{"d_model": 64, "n_kv_head": 2, "d_mlp": 320, "activation": "geglu", "rope_base": 10000.0, "rope_fraction": 1.0, "parallel_block": false, "init_std_o": 0.0125, "init_std_up": 0.0531, "batch_tokens": 16384}
Each number is 128 + 32 x the weight over its row's rms, rounded and kept within 0 to 255. Layers, rows and columns count from 0. Numbers have three digits each. The size before them is the row's rms in percent of the matrix's.

# layer 6 MLP up, 320x64, rms 0.236, rows 96-167, columns 0-63
086:165165158147138155177141089132103170126122129145134159154077078086039123108082151128065140137165143114153169148154142155194179089135111176130128113130117108070114106137136163083113066153125145
118:125116156141119100137109104111135114055128154090106128118152124173071105097122124102129167072113205156108132172090142145163130110122129133138149091118154190140122171154058062148093112142209166
098:116082123120103095170149109161164113165093095114055117105103099106208099086162121124159125159090088176102112144136105150072142117152167087111122133138101129185179111050142142146148130118181124
098:143174169097137148061178108138109130071102094140090113120133079131080155128166178034099130213146094175093132171130145149142145172133112138116130116114092165148118111077153109136149136117138139
109:120146111167139170152146081170134166117093134060152124133167075113124139104128085115194117108159099096164159164098098127176091169135119150069203155109160184104133172107157113145167157115126158
114:091103165072164114094164154185180129118165120141130086123158090109150150105150149109146126130115070163127169098076144117077194119218161111143138114088182142146111114155142143088110118128104176
102:080159090128092114069156131138159140107098069142164135120116172167130113133097186094107139169113154175089152133096130111130122179103191079146079119127130131128096054111078111071107098098118088
105:140125149157104164109112138159086154071121157145138169109071093171032072075104110109169145149123176148124100128113118108133093137144119092155130077145110084116097076207120101119173127123116145
105:161124151168085090105138104102088127141113109142084157123122146156181078130119105149152148049112123139119159117067155126054130158096113105115122180161094094091179076174165067136133139174134123
096:111121156109152140112108143104118178131091101181139092156126180069148138180098021107136100193162101131167103099054135129097096107162131139082092115114136175151118147131133129166124162138107111
101:137159112100127109119147123166119109157094116145128137172176159092123082117100162091149155124119113114103163164162168209134090096072109123142209076150195127108102122131102122068133071087158142
104:140105124152103123072139120131150086112137190127057143153105118080171183126112154140140171154113116163113126148153178158183107150125093103134096133027141175136183158143179142083130103098127142
107:101103117095134139110135183114100120146137112175131068120159112172120107096090112116145133142128090124128114151149112133152188143166088151133178099139125128103098132064081120144177016050132095
101:121161090135087116121190185086097094190151179127110134093131085136050070080168131174148119107125157098171080082121145141145149092151154068135100150126153151127142111131121139173111149115164146
116:107143097117136134118187131102160133126163137168109132106174108118142087158116190218112173140081180064159168102140136122165140147101138113067127129144128156076168121114122112119101185174145184
105:140182107140152112085085139127162119153173129120082116117119086163138125083143119160089142168194128127099118077065111140148202100186146132126132097104143065158163168155130136114168143065093161
097:120181132098155099101140195084144124162095149086158127095159097112125137131085143108124138132181116136114111147098101158074152096106139125162215135125088075125149153169082193089105098115195131
108:132106174083093105156164186108096157170130144119123079124143137126132104111157083118075139157129099138150210164145101143128108177167167060158074080108160071145137176118121101152120088142162126
114:155161136162155114116177151116108111136081127089113154116123114137115159136105131131148110122112116142136127075171077150121206187115139121125105124120104082121168149119019091097109204108115057
101:116124121115108107127162103110134027120097128081132119137105138130089202169092119133132081091194152147142099154179124092085123127180153108146147085183148170191125081156140119139139152094111101
105:087114200088126057139165143140129147173114121079083126121124176142152152164100192145120161121131165156111119132136092173164115113164156119112138061099057119146142183134167117135157082141105084
097:120141102091125151138157106124141127103170193061096123075129117084147089112118083083161168108133049049156105084123132139154124121115107099185132132146102172123112135111145193160134177102143160
120:179115143106142146097135106138101187131089154191138123182118150111091101114163119222129136153088144099067111144140142086059156122134163159172076170120150118129122133140206136115113117108126092
091:155073104135135098166113116120111110123198119180156182150149138168202154133159129070118149117148097166140149100115158141135083136155109116127098125102147168169100096165070106184190157106160083
098:096151096119089160210122126119123143144124147159125114077145108111129133115103132141121181162084169094161107223172131098147141141155078111144113125133150087156077155136115121139154125043195162
073:051144148149226125112092141153119147117093094155149096149198123184155120125183095182119138161164150127103138136121114085081088135101144135099184156120149178158115108161146095142108141153141098
101:162141146133135142134161183160143146139143200140111127087129110072136095162138099139109163175179143135105089160036107138075105123116084142092130134088130102093127194133175140188173132165121137
071:052164152094133154146169136105128140091136079056051129129131121063184130158126125133135156149088193128116141122158129119155116145115125152101108207163140114139121138162173146133094164106192130
121:142110126139109144173132176127157061072197090108115157129117114185093094129150134165063187167155083120162104146093137072101098118102115146107090075161141116141156166139074105115111173127129113
111:147118116102165150143082102178094140152124110143102120128142173076131116125099158130168093109131097155180134097122107144097076114069193153105162089208055133097100099129090176138102132132169169
112:106115181111131149154158096164114100049112098163144187104124103158156105120131166130122173095100150099052154152146095078108190186135084128127138130141158088128122110164126130183097111192106135
091:181113138111127055179110132061107115132134114140172128069139134117142106070129107100070132107122110145112119144131113126081121115107081033138086143133158108072079154139181104110109184137140157
126:176185159104154112176077125108179127085178128091156105167143129140154092102119064148101135102142069115112154105125116104103112158102126137093087148215077065129102169131140113159137108093104137
092:135124175160131164077113109177110133116112084188160078127132154148134139091103140047136125065067132096139131128069118192117158125067131134152121202159148146108174110138109169111101138127128115
105:065109107161142185174142084107188183118094166144167126100101146143175152167153126168126100148073114097179164111131103092166162081132131083104109153127110125111132086203121161149098139157148135
104:135137144100065136134137072052134102181140151129141175115114121111201171123130143117153103067175098171161128096097118137200113136096133093100158136127174083154141148142066122127121133116073161
102:182117118146172143093113119119151161171139128123121179125145169180112114119116160151098098154154160151110163103099112163117093138124211082110162184189161181137086096142117148112031123137129137
100:144117108158078157163115066155090150098125120140127139123176140104059170088121132140109110089128175123130176104097159098049137100096143109134144110142115103088156138148114159061160043097150164
098:067163083187130133127116127078116046086092147128097127122176095144110115116122193140064102115158107103079114079126132117179163090088161149092146126157156110133084088137138111128103093096095106
093:093077113184145133087198144127131136198135112119075130160176097104143148114147145157089171115125106109144152119133132096192084066174159105143122182160126129113137115108125169151164130207149156
088:081143136106127132117114099128081155108109131078164123142145098103066191152191174124159076100149155082103106122104117172113205170153116135172103137094151155062111137095104108121099121165078154
106:091089119159156124087097102146115085118099115087165125162113109118127114186098130140133123182133115141108135176148115075122095147048136140144148063176133178107066061091107166101134097126070119
094:167178165083137152131118122137086180088215096125108116154064095135203121154129109104149145045107148063071154154114140131145115143151093127097116141139178140121154142125104100151131150155138152
085:164126190156137115090102142156135106169089135149149074055120120118112116103146110095132147182115106069111116149146176196067089150135105128169131122109080178150147124091077125105108083126152187
104:144129154103128104145158107105135072149141125113129148097118144125173078159113082162151102130156140144101129098157099145134152083103179109104114068104122089092168149080066066115139058051184133
119:140076187101207180153181132160095148113132125078175106147105069096128122132080122102085116114099129094111117100133155159124135156166104157117045120160167151166173131136092141128162082144132114
087:115148122183121158122126142177116165115159122192123079141091118176058068137124108153169091137122162123110213057117109170154151137095144125159130102144138150173198115139148147122081151130131109
074:151103103079155159194115125192103122139137130110175167202155149104111193197143115149119129114087146117129121176091120153140143159096156116087131183140177088146147104126189105147075158145134126
095:184074123151156053104105149145101121095095074130121068112163142170172107183096079037120096086125141134167145131128125140151107156092104159155117116167131120171133114076111127174161121121114115
098:144155118109067152137151114168169115177126099158164131160050125054151126097102118056101134101170109188127122148146160100117128161165130086079083118115097147160080083135129085108155156108144127
091:109149157100117077118158152077165144151108188147137126113150171176192111090058102140129107102112129101126105189128081115156122104098136126171105159162097099127127154145143098203143187134183092
100:169073135085110118112155122071086133100117148130165121135110173153093139155146104107127121047088164136154174117104100091138088150120133172132065112131173108150115124175103065201145165158091112
112:132095087123203136158086123082134183155111118119142134102154138136176143136069131104125087121152111129119154104127159162152096122175120148057075156114075158052177115150103125111135111195083136
104:154120145182078111155158132095121131122159163105156206140125134115142154153155103145100127192057141115131148108127150127161157142069136125155121121055135125103162167091160092170099066199150110
081:119061094204162099116129087089118143151133150102157154149138177170172157095155145172135111166143150062124083112124115169119060133149170102154144147090071138093162139136101081141143151167150145
115:119083151101115150104143177093171164092085099104132156154113125160159111180135125182111102098143150114137078146097063119099161066062156101134144171120119088122102155168114158160052129164098122
039:096155131180143126161211117111121150156114078139132125141135187124127153045103096199134107093159138129133126138216099178165162104111161115087138108169114126115155121141127112081103110099083117
117:126127167116098137110127164192113147140128080107131134149121065141150094054103100186078153155067153119187167154136095115117174128106150082147137134117089180142109153127172173097137118139112200
077:098117122121104101116149156134088174175080085107125165058185075188098165159137169086102195100143081130148154103131121141150149116092131081080171139098123085136078127128129086110113115103154110
102:149110134189104157135173064092148070105119104156128110086098172127111192115151138139149123081153194122111095154108116132096090177131130117190101104136106156162148167149151135144128182131090203
096:134146152151130160097105161116189134155154129186105142133118120121165124063141131106052151162120115111129110110129037127181149096126111116132196145175136147150105076174082072098096127107130085
091:149198120137135138134122140115127186136063099151108136108132133135205109082103119085151105163117098129174174169098127112141157098160140147116126032175103120141062129163091174136141092106123163
108:119162110166144130160133113075170155192132091118135140104095084197141148133155157129141124126191140152152114160117190169102109215135097106112135117135180156165094130117086184079156136148095153
089:108174122137094121096168129168063173134113173166098148073068148147118085127134164116101131137140159153125128080110122146052090077077163148179083150079103136151143107111145156148142138086149175
094:186081109079128097118137120146123180143125180110111105104176094128170168096118103139079135137152196098092112096137162130106078172078073166140068120082164162122143118125120088152150077109128100
085:113151134090103156172142129139159154150132115189108156116086099142128176062091179133116118147041146144074152121171105147085210136126135090088147112138070196125144115153129144115130123130096101
123:133097127138154072092145150165128146165154157104153078153108086066148095158133144191144145142119120143181139076209176139178134125154072141149115131057110165101104155146142094097094114140095139
106:163129121131178143121143071170129154119184116131119121105155116175088138051174101149111117189185087097137140157158071085099164101149115117181125143112189126121133104080153164096111078130145159
109:095106106135156063120190113091111084132168121125086137139146108173141145190088183099133131115146114112124186178175134095109099083064082142156141162133144143143109135129114156091155129184056140
083:122130135112124134132141126101185183154101183186134116131117128158150086082161094178035190120135093134105166128117158122172139134189104103131113181142167175094144146146169171160110141106115163
102:110168097163088184128104154108110161136097142126092065117127159115096132073128058115142155081182133096133132176122126081055123141157135134115154108147184151141153127128077115153103194175135087
098:174127144140177126088077147140131098123139136141164108137138137152085163086102117206197218105121096120163121109141112110113152206103120141142181106128127137132127094220129141110120094109148119
# layer 6 MLP down (transposed), 320x64, rms 0.134, rows 96-166, columns 0-63
090:106111129080128157071152144112133084107130175141133109099121194200131105166143149144218059178148173126165124123144138088115126136061127083137132116142114083046137138155125124126145128125116135
118:162183121107111128129101156144109126119081168125098127077143157108136103120174138087057124165120107125125166108137082130091103082131147109153069159092122138137093084069174187068162130067089112
098:161140151148159103136150126181189147198166168116084136188117135130138113133131182087146138102111105063169142104121093145164124214112072126113104164196091155123127136138179120145114116106146124
097:115196090115134106134051120109156099171078163154104168081086078096173142099130092112165135085085122151141114107125128084156091138107072096158118147116142085131100135159156060114124118085108087
099:140126139092079123136139151136126117089119101225074083128058099166069139099135109128091143110125090144094098118126095112145182114102119136117125119174129151149134132063073127182122076148066119
107:173154110063150152131107144049155141099136173069147125104112151100135143170140121058123090126111135130096106203080145110164090093161122156167118089152146127129108214140145097113141104090128142
096:129073132093122135149121158109161165137192173093147123106167081107097182139169107121170108158058075133208095111129138083098100120067088134125141135109104116093129157109173158132168157103151144
103:161200098147164153121104142134092090180105165115070122180116092116168110208108185155106192145097086088147146097169151134133158120167104117059100127122112112149132150142160133124157128156134093
103:195163152118164075087168161149137135128202095103143123190117136136171138099189147112191144165155115150080149133101120114146147127152057138094165168141083133125152122149092142110117101157138072
096:126092140144202132155155131103112115124142120083135128129152167142167133196101072094122103096139133092195110182124104120158142066094126059092161176156102083115163141144130157167086166152138162
103:112133072119154102079185190146120161138111172159140204151116132129123093179102095162126131130132132078107116139146110100127118124162133127141154183164186177165154126177121167148131173194078157
100:158174151109209072144152088123157126151159095109150125076114115183071128179088094052151091114090140176136109125143084107096092130158147094127095097166107157134133103132082132144097169121123147
113:109136099140084123090167154179153129120157104148107093098147111154157051150083166136156164152144122075086102176128145132120147109195117135129103106061174085085164134107134091091146055125101133
096:134101147113134136136095128179126135131115095168134121176052180133165177117137112011147117136143097109107121118127110089137088147119093151077140151137136043120075154112148089085132159152103121
102:176141113130110153105097129137120167141134110120091116137111098169127144116193136006134079140184109180140091117145120155093120179090081104134140137087086129116088091163137171133164094111114089
104:161106109093164104100131131177106137083118103107147072112190139096119074102086075106089100150120128147131172199126119145104090014099171131148106149148157118133110165096115134102119126148160137
099:152158138153153076155161078165099110209120096100084140144165166128129096098071108061131114093104155135103136099160139114104167155162090135068100109148152105095085149109194157153132146097146095
099:115146144156115129105091064203160117154130155153119134173144119107092133076093164165168199051093165120117066124146144118161132081122118104172120143125102160131099075082153144100165123092125111
098:109130090148104144118126104146118139081196097151136102167106120124113140050084118186138111104173104156161167101100122104146118092114119144194111144106137145216099132141130149148175051094148171
106:123171176156145111145067085072105120136103132151127135211139114141111168066152140135113136060129128154133137132123073152167145151167074123184080154169096170074132116096104097135150089098135121
099:117149133105158159126146120129083158054102148124162109170118161171066107158151141107063103104109147111149152074144192126158114155163128147069123180171149132178126124115093149132112089147207157
100:118114109133129131157106111114099103121077114099171111097159133169121121162171160027135127165120124046137112122117122137092107220103127143121111123136158050111160123149092067100142102155168124
104:129094129135112083101108165159128085117083123071153132130129165170142078114129103104151159109182151057140153138078196152186157105192142122087166134150147142171144171090095160103144159160146155
102:106073086082056045101190088093141095138096112125162158123145127097105128084094104060141138104131117083105124161137140122077139090109114169179103164098138162137107165116119099126153127140087108
096:165155142142119070136175121186139114136075167136136103113144106165164105140087108041155095046142123167091122103135175115151122204113143193139149107092146102151080135137152144094120130135129150
083:128103131089086142104143142132088089130133136166139152080049112119111162117113155206107092068072084153154130100184130161172124091139119132175148129110138096150082140100136161083081074151129160
099:158117141158107155132095165115128168122113110164130123155157161146065168215109172101082083145102121161156138106228142120127120123132158138077156136104131113056122085140165170123131089116139167
087:130109100158092163143103129154129174172081099145124142138115071169172110074155063116121046209112189129136102123131090165142152109113112143129148144149114118067157150168134125176127089107090119
103:185147118092161135114120232109140074161136205137148104098131113097085115145110142108182179139108166198107106094087133133137110094139121064155093134084129126108109128149127130146149156174153133
112:121123138188089104122162124114120111110187116101130157152135159117083140208136135149106147104145091158185189105126123132117089132058129140098168183117098156122091136139174136088145079162061078
115:118111126140130113181161138133067152130049121136162150136165145170103112154132139140079157162140140092130105116179133136113131197112147155134134108162192115122098091187097155200119051168103153
079:101139139122130120155138136126162087145123140124101148142159061135117122107132155090131086118121117130157093091131170105136178112138246174170153133043068165135125139206121126137093102140114102
126:117097112052101130069132108108103081114109113119146189054098101176136105143113100125112120116130181160124159106142074132135164118097125128116198123159120074155086068073105098096117095150112148
096:134147122120128111086126176119168081199116112105087092090150046114174088090121131099152131085146126111156085120106162106117085079118124139116136105115096164167054161111127117134107138099048158
104:131156125081144154118172125165119129093100113100152069130120065146101078082108136232091153119153158122096129136079194102121163128128111196117154102113102092102111083119098116070136119131142138
113:133126122110146112107121168145125135091133116100128144121176036152195100061126080069148130143108174052155131083110121142122088123095135137114123191198081138089143133136145114140141118148182125
100:123117095119041099147143162166114111106160144195049112151104175126128110125135139166140126177149104135145180147115138153138185204154145130141107081152122140101098168114104134135168178101165080
098:135111084138143102122136130141116070102141132100153118205094115124140137145187217107128140074112119127126102113138220096158111169115107103148122150111166112136107147048136177109152172129114075
093:160105134172093090121094154142116104124194142152110129102089171194113148148133047092129102144121171096154181141145108108135203132170090143140101162123111114100148093060135133121069119164100100
092:110143096192138106131095142106194135122149147118150093124175150105125118086068134071143117116189092157106162098192161086174115102106115112175160203122115168093136135161121078116148151120128085
090:096141122111123122173147142076148129160137105119114174160124118154125117163099073052166145064115135100169114202144178079114152081106172116116067084084124098123122145150107161103147101079163114
102:097137143136123165084133177091104073108173158180122149177145130056112121137107170204090113146139137140118161125151140133167120159146138146100071059167126121128132094103120137177207128141126173
102:141126100109121102134130103110172135139107145132084142111139129067154091083126143163078138136171100131157099167136145140156077186087093135135123143211226110134088138061097146124152164104097161
094:116104093104116136197126094115187119125084102150056151160216153120149146137096115181127122152089139171136106136108124041124127139082177078126108133126129151125107075162159104152079134136115130
114:060131156144125169074126118149136145167204104135149138124085125150142135201159137182117158101083088086104159097095144115112139057151117142141135083154134073115150119080155177114086088142109146
110:178147152105094123110099157098118091165111123085067153100117145115137089077162156113140161166102136104138101154113099091082116142093118204143162142127092126075123146130197144136126196116207101
089:166091093057135109109111128086188130126094115100117146107110144111091062125122086072129151158108118173143049158110165106148130162151193104117134110171116089120049133100105141108137130168149097
074:145161129161085131141145171134165063136092106131148109097166074115127138102080134146122145108159156094134190158161128124154100069088121195072161127134153181093082121124161072184166140102147139
097:087147126129173134161123049189134150165146147133133093147109151119108146106114030020166089172127125128091126128134111122078136125139120122148075141176135143119076135120166128106128147107124164
104:113117121157088161110145164124082092105092151102158112115098197064120095156143132095112125107211098152102174134118100144171159140136119082133093136121145081193077120119152153157155118087117200
093:194090144119162133130139143109135149101127151069096107108100105131103201168200152157116143107110128176138093096196125135081098174110118117117184120106167139093140140058129118083125130182088137
105:089124131120130170143133171166164052141147110119094146101144073124116130171132123059109124173090154101118130195151141124144151158157071128127129091169104124095175073166181135103113172060135124
111:171179158054141174118085101127101109041127132141134140121185118121116142165120121147105151201178149100129157152147130136135163085150113107111162135156176178136151171114094143100176087094113090
090:148162134134091209134116147138107069165178113203142107100168089142125129084162095080099095147083126123131081136153153119095136086081201162096162115098144131126116076122132140120130143111072102
086:141150136113125127139166159142101080120112107132097108141123129069123118121171122048127154146072164225153182149157163122096152136125129153052112044143107107104100105134150123125106120067144120
099:102117209117127065041115133106159150087133143135119200172160102128161127104103128077143112076129125134129138125116140081072070173128129069097149139131133162142079148125113098086095098141121129
040:181112131106148138122135132169023086138156108113165119116107161191106116108133139110117130096144155121132109063071077100080121183136080066130133079072108132164139093107129121113149129124153088
109:142093157176087100180174136111126089125136180144104066088166106128109198216146110163161119114124089147089127119210125116107115150131122155139085093112126120125192134148091093126145105097129120
080:122152144104099143156146135193132149093146092223127124184145090166110137142133147069132088156141105113126139176149134092104131101078171145099129080087076078173144130152187103098100089154144120
096:084174116166084138187146108105157135125068141122155095139068131100076078107133125093126137106136177187186084135123161112074132147169071168113131176109122170132130164136076146091095127116146130
102:168095101126112092098122149099123161155055161093109114096168183157102157085134113144124118101155166075111130132138143054126159085178133158136131140135184087163204125081117150154102125147143182
086:145153102147134131109174091112180123123116131165125049167146217110118131168134151067142054140154137117136135054129121154213104104118114107145149125164151142101089128133103144148143131160073112
108:156071125105067097073122149137116078115099157142111124067108124112104150108099063155153111154067136125077144162157146159172092088114128143138095141140148151089091117129160182101218110149113143
095:129134119128107088125181098126113110161188057132116137163158144118140128198093088101171179100155091132097145091166149103131142244123137148124115144143112094113112098118102089129118104147078080
106:166162123135085162137103085140148146101165106160128143091158076127155036089132152056113090150144164146186109116127197150120129095114130105122116128104117142120134157202107161068148089113153099
096:108076091158085118160080122164194104171099137153130171125115118123205178111186139059158144138094117073150105133130176062137085155117140078134130157106136119153091109170117089127142124133127125
109:102162127139087144165112169083111094121104108205087120067150178111113095086097127115137116100139160103120180160145110124115189149146185113168176042190141101135171116148120140117115135148124121
106:129102082169151096146120146158095129104158089153103113151129174132136181030069123156136079119136116134162115164137119128081126090127129215194176099114114149147102102115099103120118166164096151
099:104143131155135107119058169169147113163094153159137095114073139130136139134158125052114127155164152154114137068146155143104132136133160140067164183150186136157191119169108135103131157081118051
094:126089136107159053073123134176169111146125165115110123066179170181132124087151133189109135086089158106182156097157124128125090171126129135133117092136143115140113174061112137084155143066146118
099:151097151148171111116116114112162164101148129160126141146096143081147133161116159140138119175080080148079135142084126144165089041081097097094151130115141076061128176074162134172145107113145187
# layer 6 MLP gate, 320x64, rms 0.246, rows 97-167, columns 0-63
118:132097133103116099121043141117142182094064135083122101108104097135212155086174118085118075081129115170111136139133103160079131080075082091129158132155145160094110130111154082127131121107142144
098:119148184125059081146163149157158096157121123130110145169124091088171116096173146120137172177124105187152099141111105134122092135159124055157145119111102102184151081102178160065092105110160134
100:146107140130167136105110146167126116148160112096220099108138163110131190067097134132078143148135149094180206113054182100099159169166118097089147127144132163134132108116097135151098103129144163
109:116090140157101145115169160073110059054198145204115102091100188196104124144123102094102098131165144139100159140087068150117116101109101109116153140071140111085138120131110137122134120123115135
119:132084111166099121106123111081066102096108096174155113134108190116111129158131157066078099074097104132123147081173135107110112090123070187138103104142111066189100114121110176136114156154159119
102:132106114144128177090157132096176095185170149113159138106158129097116151155119094154080101114150161122089113113091207140104073150100079067132152147068164138130089136126068096167086148149132165
102:132112113165126087119153139069155195120100117073144130087088114137089081100083134067092123102112133085061108090131085095108146122130108152145172124132101093062082116079124130113178153119110079
104:114124184146064189101165149131114073144118163109122122113127176076122144144107186156105143104080113138165155137136181136149107112070142133177140077150191099069170131137129080136163100130104165
096:127153143150156148155147116089100162178121148128136157156112140166102138136089184164109117173098145228144171126103133152114134213108128109122104136115096157115091146114061131095192180095146166
103:126149209109125147155123151109074131133153099152099159132198124167146116156102094041156155096111084188151165099134095172117087096071116107110159080145177155163133160136097142117144141129113119
104:140109133137130100081133196151103151126142099131160164172096164135141122168164138106154096084157146124136101153144159159167161082077145064144124074114120094115129093117152018087166155098141105
111:158123114112089073103134166109068195103101059169131136200114097178113135118078152117121128137108107185091079105118124133150158122152104093153142128150186148109109087123105171109152078136117183
088:117173110155088096079231117148127173124113132176117161124207131091099118096123173116125150155088127191106154133130109117155195129149090174119110149117126150187122111132111142190134128131148105
100:158097121151117151079157106117135091127204103116109122065128188104130166135138133082121148143133174149154156076120158087181132099186131128112134137087107125156113107129048173159118165153079070
105:143040162102167161084153084161104157119156130059125109081156053118092137087156162122112150094126132105121123178140130122127072153131066161148108121089169164162152105115113107139163154159153108
102:142104213149127166108096085082170101162120122157085087171063103074137112151145146140108110138136100156137116092154126143135076184127102102163109063155103107137101165079111149112082114145160084
094:127152167086101172141140108161155023113102102099111096086124097137134135106100131031109144109137103146175162113137116198118124159144093163100159138146126116153170108118096169063101146127147134
097:110048154126130107077108125195171134080155165136110150089088129151145115187110094099143157129123044201123087112134135143162137187178083120128134129130172114124160161157117130116092128141102101
115:106090139133099136105134145136141146101104148143104133020105061121120109148109166112139112094161140128136112159135163181147079035114153118113111151116143192172152138098111098111129208138111097
101:100134169178120077117190156175101126139126089092102111091113088150127146151056181089096129139155106163142121101100098216159082136147091154174119118102097116151113146168114180104136091109118107
116:112094179173181116140109129128146152145162175138058177168143092121133113127129117147135121120085179179111150133086135112178107188161094104125155124186048187149115136097148164145119162162130158
110:124065132090109168115082163128153093133180176099164149107163117143112179134136106163103147070109158114155133132040136152164160182102068100167144153143165102142138105142120064170113115127129167
105:141154200158163148167076166176146116078092147056170148094117092109104130151162142099110118119082167199162152077123146121174080170145129140150130092144093137122162090105148077132115143123140141
103:164122129144140140118081143090135054183160117108129111142102189116133113136154135148103155145072113148101184131109120131120134115133129081062170147103095112154122027128092083117156097169190101
078:100065106174136226174110094121073155153150083168161112141129086137140097075127130153144114090142123146167140113097158162106108108128162124152152115046115124125129107163078153105077127115173107
099:103100141138141133136142196107092127100163158132090144184208139109129165193117103158159124061131129073176159118133125168100154101103129142145130105103142104111057103126206168148145163127098138
088:182121161133114119127114093125095099132092200165198117089147182158154180095128175102073082142133109151151189187106134097065122151122143139155118105112135056133123117147134163120142127161165122
111:099124102134072121139151168200162162099067140121114163142084081125122159072134142117132130071167114161109142184120093130111133096132105191104120090175155145126149078068187140157135149084121129
108:095128092205145084092136143113107172090127149143160111132114132145135121148128200119072188083111128136100109166171137143138165138171089151074205122167137134105087134118186140101144071156131110
116:104141140147100137113113102121075087101083091132169123113140165183146154093108118182148114140085156110171154165162057153169142149135087150166094108109130166143160127098125093220139122149182178
091:079177126097150053099127144114125159158065151138101145117164113103145112107172121106083150146135175097121115118083093071095144083138121022147096139161089143133131131162138155102114164180115120
129:094125131124091065091190144176068182130105108161108148183133147119115107100132143159083066163127150124094070132146140136115082089116078115134111099106217158150114165123145109113096160096136114
099:165167144102155191125092142148077120137157173145056124106111099118111103121160089136056073118112123193173114084109094160147133116148130123153109099136124101147143190076104092083104118087173137
113:130076156080124030126130159174091104093136128169177068060096139108135123114115118142132131128113069106076131131137158155135123154075152150147066145096136112176097117146104132086107174114147158
103:154117117162123116144175085173170109136156149122156160068148111063136142153164160186088066128175166177195130098127169168132066100139114109123149108165147140115119165162119132150121108156069112
094:091086136089151136147092084105131120115102108140142094143106109157146140125169153139114129101085098088156124204108112151182138231177084103127142091132169163098095174099112105092142143119058133
106:102138112133148140063131132127132093088143146155190109107100135130115117085078089104101114157113170178127110135123085171104130208130094104126087082112088079181144090140134069104197112114133175
101:143098137200113182155115127045148091076182135168156124107113107130104118147159106071066110120106094149074139055132136125148100147082141135106173111110135071127142185106129144145122142137095105
093:035129126091112195119171125114106123088058143101068126117138083133153151120173157119133196068124135121109080166139128138126105155157143122164138137132207132099167165101112120133161139146143162
088:129123127084114146071130137135116154125151096154140127134188138097080140199178143059129125098175160155085154156163150133068087131085158136140159115154148124097155096065126068089169181125128136
119:099145125169079189138135111136156056092120171174140105167159137069108119110132142149109090184108155143107134062116083128151135170135078183116108094184130087125139119105118101190171167134126138
099:143101117128103058079124123151106067188122211130108145123191163119104199174111157160141082168091138139151169125139163176168100119110123131121112117093129140115160120099142086115088145109181111
090:134140177134150200148118106143141113084123139064097137121105181113114130155112121127145122079114110181124063195137136160148102169076112076156139198099070111123097115131078110078127129173125105
108:125130181101124145085175114083136139201151099105131127085077113116178093179127114077133070156074066122155112122121157147154141104162125113169153079134159129094121121067108156111141104170154180
119:077155148107143106102156132184136186149132141127159074124112117126150125185146110138114103143111120145086177108134109194131152073173076139122097163191134089154132142162057115122118063115067107
085:211155160155124190085127098118112118131151098153117059089166140143182126120088155099157104172118111108171127104129158167138116114166100095205140139149137166084117164154080098108118168123155167
074:102143170121114130130206049129135131159152120141100113082112035099089097099147106170150117112110143104127187089149163134110123104091143146147114112163140108065115130121168117173133077143190094
094:170152140141089093134120134095157112110157127105107176131125119051110149122108148206147089090128087087141060093115142099159111122092137132123170163128132138111179141153123143155119129191212063
108:163079141120098115202150158149139145113211100110129106119158071177124140141059157167125125136069119111105101135168157115152095102074106168120181149137122130085107136137178135063122169109117129
091:139094082167106092125136096058079151124169163104105080119145052164090108172107112152140168148116090121143157102147153173122117137160087127090106112082162114125170164172076120172080161152125115
105:183154173135168107062144119083094092111118143125180112135088171145146125111158137120093116066127113075120163094122178117151158178112082095170151108122174093104089174178121131102141154185102146
101:158055147137071062119146197145152110131098144118159143077116156134149145105160115151126122115084140166138076171100071133092132151113107141061135182105088064099102112169169142152138116134126160
084:127149137070196160147150118110146091133167157099086062076076139134188161139115141122132096103149145136161104142135130165069071146112141092132164088103151157136171140136092105094110202080107134
079:110119159145141100124115096121125103143137096154142135075207121097133166067086170036097112197163159121115157162139140125145085129131132105122143153152172048080106114165158099140093102136135110
100:110102120169117112092114093122132121112086151116174118110085104112119097120099063179145133151103190031111140136130095089110093105134134181106140108144138118184028135129118175092129106111155144
043:193115199091086092120096171134083086106145101162144129093109104121116094163105116065094154131128125142124111126094117093065080208154109097143119176132153070139115111123161160151129161124173136
094:104121198195141135145180169130138121036177147096111156094179115130124138149141128128102165081127129095094152100074127175121141100159138131125098097134097185157087076114116083140164156102157121
079:089126152164132102116053126167121133114081156096100115147137104168103141126170106129154072167164105156103178175173119125160131131066124112150160063087099134126127073112148128159109102096056078
105:147086160177168090137078111114125113095131104151105047189112139147175153122155092179109204117135164104129115147103101108149101148128068137070112120131125129128107111155160180105153108179073100
100:173117183143132114183128157118126094099167126157128135167153102187113158072145152150143116070210118129043141135104114168133136116114151162089116094165157147066087173128131103121116137173163140
086:131124117107111109159094166053119131112149112133160141143077084158115095138126163139047131161092127104066088155139199173093146159133098054102102085100118161101123118112156129136117124136202122
108:138080116118028146090131155137121084110113182134114129087129168112077146083067123105100159089073189144092113114136097152123122116107116143130084139111070123113115171093185138111121108076143163
096:137127133122056140085159133144090100139095071142154089165124142158133127182138124100050096109122117129183147120187131113085084195090110129147131151103144102139142102051163108156143155147099078
105:143074096115124073133154135098126131102119145087094077116155078118130189070071197127125112096162124092110138118109124119149148113103099156102084097091155131146058139111098090146131171132056082
088:148117136126128190103183124147109131107116129163094120117131106155103175111178195125129073138147129173114131115151059213076193090087121123106110112158134203116110100131094137141142137076108132
111:098100133148153121123193144095102154156108117144184105138160103116132113129131097145155104105132114100178138141165180127173134074205091113133033186166106101115128130079157179144136141095138079
103:074120120113105102117127192119118147119108093102139135143134136102101128209098095125101145110138113182190115081172097187115105089130133134071130114096115135128182138136059077154128186130191153
114:133116138142146075109183154135087130197113088097077122170091125128127127155120071077088116141088129133058098123137122117139095138087077152060102152109107123140074136107059100154165086133139158
098:151134139126074100139118103131157162153101143057141105162133112197133123130156107149158134183160089173113065134179187158165129117121097190100126127192107100081101134105130109191126111101173135
092:165060181154110075087173125127124094145106054120086109110186115117079147151139147142135095138135206151141137147136132089124116164155163151083164104129131120151105143154188136072117159090091156
103:053170118152086142087135119132130121160113062122151128085105063108149160136080089132133127047075123112128139106146125142095137149176090077118120080188164161140184135131122136127170082122123112